python train.py --num_key_value_heads=3 --intermediate_size=384 --norm="layernorm" --norm_place="pre" --attn_scale=0.177 --bias="none" --beta1=0.95 --warmup_steps=200
Each number is 128 + 32 x the weight over its row's rms, rounded and kept within 0 to 255. Layers, rows and columns count from 0. The size above them is the row's rms in percent of the matrix's.

# layer 8 MLP up, 384x96, rms 0.159, rows 254-322, columns 48-95
size [ 95 101  96  99 113 100  83  99  96 102 102  97  90  92  87  96  92  94  97  87 119  96 103 115  97  99 105 105 104  88  93  93  93  93 108 114  97 113 100  94  97 101 112 101  99 115 107  94  82  99  95  90  81 105  92  93  98 116  88 101 102 100 117 101 100 101  96  94 103]
[[134 137 111 177  39 128 149 111 146 131 157  65 182 138 142 112 132  96  80 120  60 104 125 131 125 141 124  76  75  98 163 121 135 138 145 166 141 113 103 103 138 165 191 118 158  69 113 132]
 [115 135 107 166 139 144  65 114  92 130 138 137 131 143 133 119  79 100 122 137 178 153 113 109  97 170 131 157  73  87 133 103 128 160 126 110 213 150  89 148 150 178 123 134  89 147  89 132]
 [146 102 107  92 145 172 144 148 110 122  90 209 122 130  71 153 136 171  97 148 170 119 148 121 116 122 128 156  97 139 126  68 115 129 134 150 107  86 104 138 151 109 201 168 125 126 170 165]
 [ 91 153 124 151 146  56  60 145 103 131  99 133 125 152 168 154  73  97 128 131  96 127  93 126 135 139 185 117 113  89 113  88 157 142 119 171 120 184 115  77 159 174 102 162 117 119 213 104]
 [ 76 165 106 147 137 106 173  81 100 135  80 201  45 120 135 170  90 175 161 132 156 129  84 116 112 134 142 114 115  93 106 140 142 127 170 102  97 105 111  75 153 182 131 203  97 139 163 132]
 [ 81 169 165  98 134 113 117 140 125 155 122 121 147 164 113 159 179 193 110 130 122 149 122 125 200 159 182 118 120 119 123  93  96 148  90 105 135 108 109 155 100 134 175 141 124 115 105  95]
 [129 107 160 127 122 111 156 132 156 167  85  93 122  59  94 132 165 167 129 102 144 122 171 120 137  80  71  83 150 157 150 140 169 132 169 112 227 110 125  99  42 154 138 104 148 106  81 137]
 [125 100 145 118  92 139 167  56  88 153 127 170 160 165 132  59 177 135 113 168 106 148 108 138  88  84 134 126 165 133  95 180 114 124 108 137 104  77 167  32 140 177  86 112 142  99 187  71]
 [ 80 102 157 146 142 139 180 127 113 164 118 117 103 115 169 137 170 121 163 130 134 143 153 225 135  99 176 133  68 116  94 104 154 146 134  96 128 118 131 104 156 106 124 146 123 143  63 100]
 [123 145 167 136 124 149 177 127 104  24 112 101 118  90 128 156 158  98 127 156 139 181  93 128 120 160 120  97 139 222 109 137 130 181 167 143  93 105 153 142 107 165 176 124 196 141 108 126]
 [147  97 109 153 114 152 144 146 109  89 139 143 165  85 157 158 184 124 160  92 114 115 128 117 128  72  69  67 135 101 135 136 157 146 164  90 157 136 132  97 108  74 152  91 124 128  78 158]
 [143  94  90 133  85 119 145 129 123 133 123  94  98 122 116 123 103 117 114  74 197 166 163  69 120 185 171  86 161 132 155 153 147 102 164 227 134 152 115 128  48 140  59 155 132 150 112  80]
 [109 138 162 189 127 104 124  79 121 103  79 166 127 175 146 155 196  78  95 153 124 122 178 140 131 136 136 108  88 147 113  55 145  82 187 172 100 155 110 123  79 118 128 150  61 125 105  96]
 [162 150 149 180 143 142 151 128  84  74  91 167  58 102 157 166 102 168 117  79 161 167 112 195 174 121 130 129 118 207 113 162 147 181 128 153 136 165 133 137 146 152 152 103  98  98 165 130]
 [ 93 137  99 119 100 182 173 151 155  92 175 129 196 119 116 105 195 118  83 139 126 143 173 158 142 101 168 105  59 121  76  71 169  79 128  70 169 131 168 143 114 131 150 170 128  78 170 143]
 [174 113 172 195 200 102 169 119  77 144  97 119 131 125 131  90 168  90 120 104 120 131 175 151  95 103 110  99 183 132 128  99 121 147 109 129 137 145 111 133 109  74 145 190 177 167 193 136]
 [ 88 159 137 128  84 147  93 114 206 139  93  98 119 125 130 151  96  89 151  87 124 171 120 162  47 135 150 158 138 106 137 118 180 167  80 170 110 128 108 115 130  81 105 154  74 138 181 137]
 [146 131  77 133 113 127 146 113 152  99 128  97 123 147 170 192 153 156 123 103 127 115 126 169 133  91 117 111 119 107 114 116 133  88  97 158 166 138 121  96 116  65 171  99 126 106 111 132]
 [176  84 135 109 143  51 160  75 112 146 159 113 125 178 151 142  91 133 124 145 108 155  43 100 146 126  60 148  96 179 139 164 134 126  73  98 119 189 125 138 109 176 175 103 112 118  99 131]
 [132 119 163 150 162  96  61 156 106 128 147 103 115 142 151 166 133 107 139 140 106 166 144  80 116 111 139 125  96 128  70 158 207 123 114 145 158 136  42 123 101 110 187 105 109 111  97 127]
 [158 126 165 136 125 151  95 179 131 102 108 127 114 142 124  94 114 172 132 116 119 186 181 158 138 125 138 139  61 140 168 203 151  49 120 218 122  93 142 126 135  93 120 211 159 116 107  74]
 [146  54 120 157  62 119 210  91 153  57 160 169 108 112 100  90 141 111  98  78 194 119 128 131 143 138 119 154 119 114 149  84 130 151 144 124 131 138 140 137 119 150 118 104 166 157 122 122]
 [154 153  81 105 102 133 139 117 121  71 110 145 101 141 165 106  98 146 171 110 133  71 101 146 154  87  79 169  99 156 169 100 147 117 143 123 158 118  83 109  88 165 117 124 121 109 143 144]
 [ 96  88  94  84 146 150 161 126  91 153 129 123 122 127  88 104 153 151 122  95 131  72 132 161  66 103 100 107 147 197 130 160 147 167 132 107 126 112 127 112  80 114 111 138 132  62 152 132]
 [ 91 110 109 176  85 141 120 104 123  91 117 130 112 166 140  80 186 195 139 102 134  94  72 104 148 156 109 144 144 100 125  77 157 136  90 154 209 165 101 117  98 161 153 114 162 129  84 111]
 [136 159  74 129 123 179 105  62  98 150  92 120  66 129 125 161 133 201 159  89 132 165  87 168 104 137 140 123 139 137 143 127 129 144 165 165 154  94 197 155 166 131  95 157 173 166 114  90]
 [156 164 146 139  94  40 104 116 123  67 111 177  84 115 148 171  98 144 111 127 146 142  91 151 187 142 139 121 160 134 149 101 151 146 198 183  59  89 111 128 154 178 141 111  96 118 103 140]
 [216 153 175  93 123  69 110 140 102 138 144  98 165  94 173 153 134 140 107 126 158 132 149 157 128 144 133 101 157 144 160 165 161  85  93 100  83 170 143 101  74 109 115 111 172  70  98 113]
 [117 136 125  67 119 106 228 159 118  77 114  99 124 147 146  74  76 160 147 136 114 208 127 101 132 107 121 154  96 172  94 149 115 161 152 113 131 168  88 115 124 125 148 162 128 125 105 102]
 [153 122 150  74 121  79 173 157 124 211 166 114 152 141 154 100 178 132 136 133  70 123 182 142 136 112  97 105 107 155 142  77 148  98  94 154 114 125 127  89 120  79 101 101 176 155 125 158]
 [131 117 110 112 135 158 170 143  82 117 147 159  64 151 155  91  95 132 133 120 165 175  87 116 152 136  80  91 106 127 119 165 130 102  83  62 127 143 190 147 112  84 127 179 140 142  61  51]
 [191  90 139 137 100 100 170 176 114 135 153 116 110 211 109 126 101 136 153 144 114 149 154 157  73  97 122 162 118 132  99 140 111  91  81 128 159 115  58  94 132 107 135 137 138  97 126 107]
 [158 141 130 114 104  98 127 106 106 125 120 118  71 155 114 186  94 173 144  72 107 120 125 158 146 107 188 177 139 113 134  88 136 200 180 164 192  93 124 161 126 156 147 150 114 107  99 104]
 [ 85 140 152 144  87  62 144 112  53 181 111 108 125 119 147 101 204  98  97 122 130 111 167 130 134  82 147 129  38 124 140 123 142 136 164 112  72 116 100 119 131 146 128 128 142 116  33 115]
 [116 145 142 140 181 178 101 124 136  87 131 123 158 114 173 153 165  76 154 218 159  79  94 107 107 124 138 126 119 108 156 108 108  96  69  88 150 150 125 103 123 138 117 184  95 107 124 170]
 [194 107  84 130 129 197  99 117 127 124 102 138 157 171 131 143  86  64 142 133 133 155 125 151 165 120 111 156 147  60 149 106 124 132 135 160 139  81 114 142 112  67 108 120 162  83 131  60]
 [108 156 111 138 106 147 165 119 121 146  81 161 139 176 110 121  87 150 116 136 203 121  57  99  98 122 109 165 134 147 113 131 127 114 137 111 138 121 118 100  82 149 114 178 197  83 134 175]
 [117  94 145 129 181 126  84 111 114 119 161 186 170 118 150 164  62 153 112 174 169  95  90 114 165 182 143 121 125 183 129 115 115 107 176 170 124 139 115 160  83 151 138 134 116  56 111 169]
 [158 144 114 122 119 128 147 136 135 121 114 153 126 127 109 126 153 173 171 135 166 126 171 121 161 132  69 108 107 107 112 164 139 171  99  63 174 119 150 122 151 105 105 122 136 150 135 193]
 [146 179 114 114 112 158 158 155  96 106 131 108 112 137 129  80 154 112 131 172 153 178 166 125 140 122 111 181  90 108 111  91 111 127 127  95 120 125 131 204 142 175  91 138 156 133 129  85]
 [116 109 126 171  97  70 122 135 105 159 136 128  99 155 106 193 137  73 181 123  72 149 118 145 121 123 132  54 131 143 131  78 130 127 112  96  80  93 178 144 135  71 146 121 136 153 138 138]
 [176 139 159 115 105  63 149  68  84 103 115  88 124 165 134 137 102 119 195  91 179 170 136 147 139 146 140 142  65  87 151 171 152 149 116 160  83 101 117 137 109 120 122 139 124 123  94 108]
 [126 137 167 144  85 111 152  96 141 133 118  66 158 144 144 145 111 122  79 121 128 185  73 158 131 160 140 135 114  79 153 135 153 163 164 101 145 173 114 118 121 127 126 134 149  89 143 144]
 [154 185  56 166  73 137 141 154 119 156 118 123  68 175 160 152 125 116 115  81 154  80 140 101 130 169 152 186  91 129  80  47 156  98 104  87 138 141 129 151  84 145 156 170 106 128  95 132]
 [144 134 118 135 139 151 120  81 144 121 117 133  93 142 107 195  56 108 143 118 172 174 162 119  49 107  98  96 102 185 166 116 117 142 142 185 156 155 148 173 110 122  52 194 143 187 130 193]
 [ 59 169 158 134  89 126 141  91  84 150 176 132 171  90 155 123 115  99 163 171 177 127 115 120 126 187 133 114  67 190 135 139 139 171 161  76 167  97 127 103  51 135  92 143 111  94 152  96]
 [139 152 131  89 167 145 162  69 122 125  95  73 135  90 113 142 138  60 160 124 103 125 130 215 136 130 143 106 108  74 128 110 185 126 122 150 119 169 181 114 165 114 165 157 150  78 119 129]
 [109 154 178 165 186 139 126 148 148  77 143 120 121 121 141 110 119 138 152 146  80 136 129 102 214  72  65 150 151 125 107 175 148 120 142 140  89  93 100 159 136  72 158 140  99 103 124  94]
 [181 185 120 171 149 123 144 156 149 110 102  99 169 147 176 164 144 114 118  88 126 159 119 180 133 200 125  90 162  85 113 127 108 174 115  98 130 164 142 147 121 139 139 151  68  82 146 137]
 [163 136  71 102  85 153 162 142 104 126  91 145  72 154 139 146 172 135  88 162  97 151 118 111 164 142 181 117 127 135 124 141 107 117 113  72 138  60 150 117 185 170 148 128 160 150 200 136]
 [141 148 145 144 112 111 113 128 109 104 136 125 115 146  98 129 122 129  98 138  84 196  97 146  89  93 166 113 102 212  86 173 147 119  75 155 102  86 136 110 155 136  89 121 142 141 127 158]
 [166  80 113 172 127 159 116 143 151  92  82 141 121 144 104 102 116 194 115 122 117 115 139  93 110  94 173 158 170 180  68 154 172 117 122 146 118 166 166 146 181 160 121  99 146 143 150 135]
 [131 103 135 164 113 100 213 107 139 122 128 155 129 128 150 110 135 126 130 116 145 152 104 152 187 122 157 116 109 119  82 110 186  55 140 118 163 115  83  66 172 132 156  95  99 134 128 147]
 [101 144 127 135 137 106  74  80 130 160 115 202 136 136 119 119 129 130 150 161 151 100 150 118 134 180 111  82 137 125 104 127 140 137 156 127  81 146 111 148 120 137 127 139 146 185 117 146]
 [ 94 124 127 159 113 199 152  95 130 122 130 121 118 126 113 168 106 122 201  78  84 134 210  80 120 148 145  95 109 117 146 162 113  95 114 191 138 119 146 160 128 141 164 108 123 121 175 100]
 [151 122 101 163 158 104 128  97 155 131 118 164 135 168  81 123 132 147 140 158 135 145 165 162 143 225 116 163  98 134 141 184 103 143 103 115 167  98 153 124 198 118 108 136 145 115  84 167]
 [115 124 137 167 146 139 134 171 172 123 156 116 164 150 131 140 128 123 135 139 117 105 157 178 166 124 169 148 135 171  62 121 144  99 120 134 144 137  99 127 112 127 123 162 105  35 173 100]
 [130 107  88  94 134 131  93 155  84 120 119 158  91 135 158 165 135 241 167 134 110  82 123  62 150 106 108 145 120 168 109 172 150 152  95 161 127 112 103 130  78 177 134 131 172 141 130 175]
 [152  92  90 173 113 138 172 110  94 166 143  65 145 144 190  92  89 112 116 137 133 100 139  99  79 169 148 135 107 160 116  91 133 143 158 163 113 131 148 104  79 104 131 180 131 110 144 123]
 [194 166 161 110 144 224 172 107 125 174 143 165 155  80 103 132 110 156 126 105 178 105 166 110 148 191 174 127 120 155 105 127  80 129 150 113 137 116 141 165 101 138 130  83 131  99  80 100]
 [123  89 130  50 134 182 121 128  94 162 155 155 134 173 146 140 144 178 108 116 136 187 113 150  72 139 102 112 156 109 154  85 134 137  70 170 174 117 129 112 162 176 150  79 161 110 170 123]
 [106 121 137 123 106 168 109 166 122  66 104 173 143 112 157 136 142 123 206  84  85 102 118 158 126  86 155 168  76 185 107  73 104 104 122 139 146 158 120 132 106 146 184 159 147 149 102 135]
 [141 138 172 134 151 142 171 114 135 114 133  95 146  77 136 144 145  71 100 115 150  37 156 158 184 110 134 164 131  95 166 114 140 177 148  83 106  82 113  85 190 138 137 127 130 129 116  76]
 [161 141 108  96 153 160 167 121  69 139 136 142 164 167 137 122  43 143 113 161  95 117 182  83 156 164 166 118 121 149 110  93 116 184 143  94  75 139 138 147 108 147 116  98 102 121 144 113]
 [155 124 147 155 125 189 191  52 113 106 162 144 117 136 130 123 139 198 114 110 182 120 161 160 161 132 107 126 129  92 121 104 148  84 134 105  79 130 123  93  88 127 132 110 124 130 142 107]
 [157 110 162 144  99 225 113 132 118 106  98 134 134 129 129 185 155 153 149 119 137 189 162 114  78 141 168 101 125 135 112 126 128 169 153 130 159 161 160 119 121 147  93 120 122 118 119 155]
 [ 68 154  93  91  94 114 109 158  72 175 144 105 186 112 137 111 120 190 154 129 158 190 104 100 143 168 124 120  48  88  99  98 137 179 150 155  78 136  86 141 128 159 174 134 118 105 141 128]
 [ 80  87 205 115 177 135  87  93 150 148 102 139 193 122 158 106 136 172  56 120 143 181 135 133 115 160 111 133 111 137 146  73 106 115 155 137 192 106  27  90  84 139 129 118 131 114 114 149]
 [ 65 136 136 114 121 173 182 100 125  31 115 143 136  99 122 126 166 123 145 172 118 118 114 123 160 148 159 158 100 146 172 123 136 141 112 139 169 117  97 111 117 132 136 150 211  76 150  41]]
# layer 8 MLP down (transposed), 384x96, rms 0.168, rows 254-322, columns 48-95
size [101  99  92  97 107  92  85 106  82 119 107  97  94  84  90  94  93 100  93  91 112  95 102 104 107 114 102  93 108  91 103  80  86  97 117 104 105 119 116  95  93  95  99 105  94 103 108  91  81 104  97  89  96  95  85  97  89 108  96 100 108  98 120  89  95  95 102 107 105]
[[104 105 160  74  93 103 139 100  84 196 140 158  66 114 166 138 111 108 109  62 143  96 123 142 168  90 108 149 133  94 115  87 126 147  70 140 189  76 126 159  97 108 164 145 116 124 142 134]
 [159 101 198 106 120 136 181 118 116 191 153 107 138 111 144 119 137 144  82  77 151 141 146 145 112 128  86 143  95 106  99 141 155 122 109  93  91 116 124 125  85  64 105 102 161 180 108 159]
 [ 89 138 141 162  70 149 144 187 131  90 148 103 175  74 117 134 177 141 119 123 142 113 117 127 143 137 163 113 130 100 157 183 118 187 168  68 150 134 137 148 129 102 126 153  61 151  87  73]
 [ 90  58 150 131  37 157 157  94 119 142 133 127 171 108 105 166 149 170  97 173 120 197 119  78 115 117  89 186 144 120  88 124 107 114  95 143 164 148 163 141 134 103 125 149 138 126  84 142]
 [169 141 133 112 131 117 187 132 136  88 120 107 144 102 118 192 134 163 130 116 166  93 125 112 143 148 111 162 134 128 152  81 152 144 197 150 131 100 131 127 136 103 128  96  66 175  73 125]
 [165 119  65 130 159  96  66 110 108 104 131 147 152 118  63 110 117 100 143 147 118 147 141 125  92  84 155 148 104 165 128 107 116 141  98 175 125  91 138 141 147 163  53 141 109 130 126  77]
 [112 170 102 131  83 109 109  60 154 139 176 168 161 144 125 186  95 100 145 125 146 209 144 122 114 196 137 143 134 144 136 102  81 107 136 141 119 153 139 106 149  87 167 154 139 181 159 117]
 [183 150 115 170 146  70  95 154 118 151  82 162 141 114 130 107 160  86 196 100 137 142  79 117 134  47 161 159  40 104 131 109 120 151 107 167 156  86 152 125  96 139 126 167 116  88 153 115]
 [101 104  64 142 111 141 112 166 177 150 102 150 108 115 146 111  90 158 143 128 128 141 115  98 144 152 173  63 142  67  62 150 122 102  96 162 102 194 111 154 111 154  49 128 169  67 211 152]
 [138 154 161  97 193  95 232  75 123 155  65 128  87  60  84 174 168 132 156 141 169 145 133 144 164 123 156 119 122 123 128 110 136 136 117 122 130  84 130 127 118 120 168 111 160 109 126 137]
 [111 169 101 139 192 162 139 126 173 187 104  85  90 150 174 166 167 162 129  78 139 106 135 182 113 122 109 120  88 158 105  96 107 148 135 134 115  62  88 133 134 158  87 129 160  86 133  90]
 [ 62 144 205 135 114  84 159 140 115 154 100 165 148 173 198 130 163 135 198 121 111 102 156 202 104 154 147 135 108 103 127 147  80 182 146 144 136 168 128 119 152  79 136 105 213 149 136 158]
 [197 139  70  84 106 134  76 132 123  87 119 157 137 148 125 141 110 125 164 138  81 152  57 119  47 131 135  96 166 150 164  84 120 166 124 125 109  98 130 105 160 121  89 100  46 101 135 164]
 [ 74 173 169 130 140 139 106 155 155 194 130  68 125 114 117 148 147  99 176 148 106 155 195 107 190 130 150  99 144  88 114 164 120  91 124 121  92 118 121 111 119 123 120  47 212 175  99 122]
 [133 158 105 128 148 159 151  89 100 172 149  84 187 108 122 131  82 193 103 115 106  70 123 143 184 167 117 136 156 153 118 204 140 162 187 119 120 124 139  85  88 123 110 155 115 172  64  98]
 [116  90 148  98 119 109 158 107 158 199 132 143  67 102 130  77 116  93 119 131 113 145 112 198  95  75 134  92 150 167 150 169 135 119 102 115 112  92  82  64 125 121 117 115 132  89 115 142]
 [145 115 152 177 148 137 135 103 154 126 107 147 139  81 109  49  90  91 126 119 119 127 123  92 142 152  45 134 102 140  95 142  96 113 146  76 149 113 123 159 163 161 156  68 147 134 118 107]
 [137 101 141 153 148 172 187 177 125 136 148 165 139 115 112 180 180 123 113 131 130 143 165  59  85  39 141  92 166 116  70 138  56 158 150 112 140 161 171  88 130 121  67 124 109 152 133 125]
 [167 118  82 137 104 138 134 154 147  56 127 190  97 149  97 101 120 132 160 115 125 117 153 141 102 143 125  74 167 128 128 123 184 154 172 103 121  77 189 150 119 107  43 155 153  95 158 143]
 [151 208 110 139  94 202 159 104 103 142 158 122 129 118 116 119 132 152 170 140 119  74 106 183 114 121 129 148 165 145 168 132  73 124 142  97 130 124 123 112 142  81  74 178 163  89 159 141]
 [198 128  94 134 130  87 137 131 109 176  80 130  84 130 138  99 130 157 156  94 175 152  86 139 110 177  72 137 132 156 147 104  79 129 146 142  87 154  71 115 169 148 178  90 179 149 133 220]
 [108 172 134 115 119 138 126 148  89 215 165 113 117 161 147 170 152 107 152 130 113 157  96  81 122 141 106  80 106  80 114 179 117 123 147 133 138 109 122 175 134  85 164 114  95 129 108  68]
 [105  55 128  73 162 173  50 107 134 108  99 124 135 121 128 112 155 108 138  99 132  98 142  56 107 118 144 132  83 137 186 174 157 110 113 224 123 209 112 143 172 113 166 109 107 138 144 169]
 [116 156 110 136 146 149  86  90 121 121 109  99 150  93 159 135 149 158  88 102 189 111 144 138  94 127 145 117  88 118 124 127 192 120  56  92 159 122 105 112 145 123 148 145 112 192 111 148]
 [140 138 160  38 162 162 134 177 116 151 122 122 128  91 133 113 104 117  79 116 132 158 148 155 148  70 125 161 134 156 117 137  88 154 141 159 126  85 140 108 116  56 153 138 123  98 104 120]
 [141 116 152 184 151 153  99 101 118 129 163 132 110 105 126  93 148 163  88 143 201  66 142  99 138 216 116 108 165 146  95 115 141 102 138 102 142 123 106 126 140 142 128 107 100  83 137  95]
 [141 193  77 142 144 115  82 130 202 147 120 107  98 155 140 178 148 185  86 148 133 151 149 119 157 101 101 138 154  86 163 145 158  99 194 159  86 118 161 152 117 119 150 140 127 126  79 198]
 [122  99 130  99 153 160 133 132 142 125 107 114  98  56 149 122 148 141 109 150 134 109 130 108 137  76 152 125 119 148 150 172 186  90 110  84 114 121 142 151 155 133 103 117 165 134 134 177]
 [150 176 127  68 133 116 158 128 160 182  86 145 137 112 120 122 155 129 129 118 115 105 165  88  84 140 154 104 116 134 112 119 143 150  58 135 118 139 151  62 123  62 154 120 124  94 182 138]
 [203 125 104 150 151 131 114  84 145 106 132 172 138 111 130 105 117 125 126 111 116 121 137 127  91  77 139 124 115 132 156  87  84  95 108 148 134 152 147 104 177 179 141 101 158  82 134  91]
 [ 82 165  87 142  75 164 194 110 124 144 173 142 159 135 111 134 118 189 128 142  95 121 109  96 163 151 107 165 152  78 139 111  81 177 107 143 177  74 166 111 178 127 174 105 138 141  85  81]
 [ 83 181 130 149 120 109 149 115 135  72 105 112 152 121 178 136 146 155 166  93 165 110  82 110 152 144 103  33 135 148 147  98 187 119  70 150 107 148 181 137  89 108 143 119 138 133 140 120]
 [155 131 153 210 174 113 128  78 193 125 133 104 162 135 119  88 155 103 122 126 115 182 136  86 102 194  92 120  90  75  79 122 129 177 133 124 133 104 124 135 128 115 133 136  97 137 158 120]
 [157 155 132 127 151 115 160 127 134 161 128  69 140  82 162 105 207 127 118 113 114 141  91 172 115 128 152 168 141 128 133 180 149  93 152 131 113 166 138 119 173 170 142 147 183  93 116 168]
 [130 142 137 143 135 105  71 134  85 236 132 181 141 150 173 115 112 126 111 179 166 109 115  95 130 167  84 189 106 103 162 135 150 137 135 157 117  99 130 124 126 119 115 107  97 138 115 169]
 [ 93  86 204 170 109 110 146  91 121  95 108  99  93 127 149 119 178 159  67 124 119 114 122 122 186 130 144 168 109 138 162 137 169  36 117 148 139 171 122 120 146 148 154 132 172 228 116 104]
 [ 67  84 112 102 116 172 129 118 131 144 117 112 112  83 113 169 149 146 114  89 119 145 122 153  57 117  95  76 152  66  87 124 110 150  98 164 183  89 132 106 105 170  75 127  78 180  54 142]
 [ 91 129 146  89 104 123  84 117  45  70 148  38 165  73  64 102 123 151 154 200 179 117 134  85 129 128  94 117  93 167 160 112 159  75 179 139 149 140 149 107  89 199 134 118  86 141 149  99]
 [117  93  73 174 147 148 132 182 125 144 128 132 142 148 112 117 111 146 149 146 102 144 143  81 174 101 125 128 171 186 121 110 163  82 162  96 108 181 188  69  93  89 121 172  87 176  75 129]
 [ 62 165 115 123  53 170  91 126 116  89  92  98 181 113 163 102 112 159 110 171 164 118  81 173 131 153 139 176  88 132 110 176 122 137 136 143 143 109  76  76 153 132 101 128 125 100 154 102]
 [110  90 143 102 176 118  98 101 112  98 107 124  92 149  79 112 100 107  76 114 170 176 110 108 114 107 104 153 136 133 124 121 127 110 125 146 126 157  45 131 101 134 105 122 106 115  72 135]
 [114 160 123 127 138 135 148 141 110 138 178 174 130  72 121  94 191 127  81 144  78 139 162 146 158  80 169 160 132 162  94 119 117 197 142 147 166 106 122 129 151  81 145 104 139 160 116 154]
 [154  97 146 139 125 203  84 208 146 136  93 153  91  94 133 111 140 144 163  86  90 103 101 122 164 104 105  95  96  97  55 147 106  96 133  91  60 151 137 188 129 152  97 166 122  84 140 116]
 [ 79 130 120 111  86 140 137  95 131 165 121 106 138 134 106 153 107 140 138 153  62 150 152 127 120  78 182 118 171 136 165 125 147  59 150  55  98 134 148  78 123 202 226  93 114 159 122  85]
 [193 152 132 105 126 161 123 152  77 170 119 141 211 100 149 118 140 145  75  82 125  99 115 136 114 107 129 144 118 107 108 181 111 118 146 160 176  46 158 145  68 119 127 117  76  82 131 125]
 [115  84 191 101 131 171 142 170 139 115 112  99 194 187 107  83  99 138 121 112  95 171 119 167 145 139 136 161  88 158 162 190  70 137 134 117 127  99  81 129 173 148 184  99 132 121  62 129]
 [115 145 179 164 108 104 167  67 136 128 162 143 112 166 131 163 190 184 161  82 110  88 162 122 149 130 166 108 171 149 164 137 108  83 182 122 119 129  87 122 128 151 109 106 150 117 100 156]
 [127  61 109  73 110 140 141  53  78  89  87  99  92 148 142 189 152 147 134 128 147 123 145 165 109 183 135  86 106 131 159  94 112 131 140 124 149 131  87 109 103 143 105 149 109 150 164 207]
 [ 75  77 127  75 109 103 122 138 100 124 156 132  83  94  87 111 154 137 133 148 142  85  54 128 192 143 165 176 119 154 111 168 190 185 144 151 111  98 133  78 127  97 122  87 168 121 135  86]
 [ 99  95 146 137 211 134 105 138 150  68 149 155  89 127 202 162 129 131 118 140 158 135 123 158 192 133 107 159 118 131 177 190 137 162 163  38  60 146 127 166 131 100 157 148 188  88  91 111]
 [ 86 175 105 167 125 120 168 131 213 134 145  90  94 153 149 147 168 122 123  96 193 120 166 137 119 191  81 158 145 150  84 130 194 101 139  80 105 120 103 136 143 119 123 137 117 127 118 145]
 [141 141 222 108  96 136 132  89 131 126 112  89 101 130 150 135 144 145 138 134 157 188  96 168 150 126 159  98 104  68 111 118 136  94 131 150 136 118 109  84 119  55  89 109 122  99 125  99]
 [119 152  80 170 130 145  83  97 133 162 175  96 115 118 109 145 129 178  85 155  66  89 170  83 134 123 102 176 152 136 171 137 133 193 117 193  66 104 149 123  93 134  97 136 114  78 111  79]
 [142  91 136  98 132 180 159 116 123 134  75  55  74 154 144 110 112 120  91  48 122 158 100  82 115 156  68 183 117  95 145 117  56 118 128 190  93 146  99 161 139  91 171 178 122  97 130 166]
 [ 83 152 108  96 155 157 160 185 139 128 123 128 105  85 120  79 112 187 142 122 205 106 145 115 152  93 154  98 119 103 107 129 134 180 133 131 131 160 142  70 113 164  74 115 113 135 158 187]
 [140 164 143 100 150 236 140 143 158 124  93 141 133  91 136 170  73 145  81 124 134 106 149 140  86  82 136 107 197 127 166  90 114  82 149 109  94 127 127 107 105 167  84 105 108  89 160  72]
 [113 164 100  98 104 102 113  45  97 142 133 166 135  89 139 136 109  99  92 119 123 180 145  82 134 142 172 117 105 109 169 130 129 174 137 134 137 109 125 144 113 110 196  59  95 128 102 144]
 [191 107 135 130 129 107 104 102 211 191 154 181 159 109 171 174 161 102 131 120 114 174 151 131  83 141 146 144 125 129 123 115 114  84 109 168 180  91 106 118 143 161 116 147 104  90 177  76]
 [135 147 141 106 145 121 132 138 110 151 109  72 122 150 120 158  66 130 160 117  57 185 135 132 111 122 110 108 161 133  82 118 128 160 143  62 204 140 156 128  67 169 157  96 196 174 120 133]
 [150 125  91 152 155 129 131 125 139  54 103 140 137 112 135 135 150  83 104  96  51  86 132  63 162 159 108 151 167 163 144  88 125 101 126 172 183  62  99 146 161 143 129  99 163 155 116 140]
 [ 82 162 135 149 139  94 106 136 139 104 152 112 138 116 142 118 103 109 150 137 116 141 199 140 123 146 181 105 133  72 177 187 140 134 102  75 160 130 149 131 119 131 175  75 105  77 134 208]
 [136 119  92 139  98 149 110  78 172 176 133 120 156 140 142  27 114  58 114 150 164 139  96  69 103 162 117  45 123 110 109 163 204 133 153 130 120 122 201 128 152 135 137 127 179  80 120 103]
 [114  89 182  99 115  92 173 114 133 147 103 134 133 101 101 117 104 120 122 163 151  87 152 152 170 180 139  96 166  60 106 123 112 111 108  99  97  64 158 167 141 122  65 163 115 144 140 116]
 [ 86 137 126 142 115 141  93 159 161 196 136  89 140 167 161 165 183 102 125  77 161 116 177 149 125 134  59 111 102 160 151  98 181 104 191  99 146 119  90  92 195 103 156 147 128 123 134 170]
 [ 80  35  82 108 118 203 107 185 201 147 132  90  88 134  75 100  85 116 159  90 120 120 150 124 129 154 132 170  92 122  99 148  92 121  80 198 121  67 152 122 123 102 121 142 112 125 130 109]
 [165  91 119 164 132 131 168 123 143  80  75 150 125  99 202 130  84 126 137 142  60 159 134 171  98 140 162 202 100 123 127 180 137  63 111 162 205 121 127 121 176  70 141 149 167 134 127 115]
 [114  84 125  78 163 105  75 117 118 178 115 145 136 176 138 111 160  78 194  96 196  82 170  94 139 151 105 113 116 128 107 125  82  86 186 101 143 105 130 144 142 157 126 157 102 162 123 131]
 [136 128  90 146 143 145 153  48 162 125 133 113 144 125 117 148 104 179 197 136 124  80 159 105 159 149 127 108 115  95 107 100 142 158 190 146  86 158 167 108 111 168 161 136 128 131 152  87]
 [165  96 197 141 112  91 119 123 163 125 142  96 164 168 153 128  90 101 117  96 102 138  34 140 155 179 124 144  78 110 123 222 132 111 132  91 144  76 186  58 149 133  95 145  71 148 150 165]]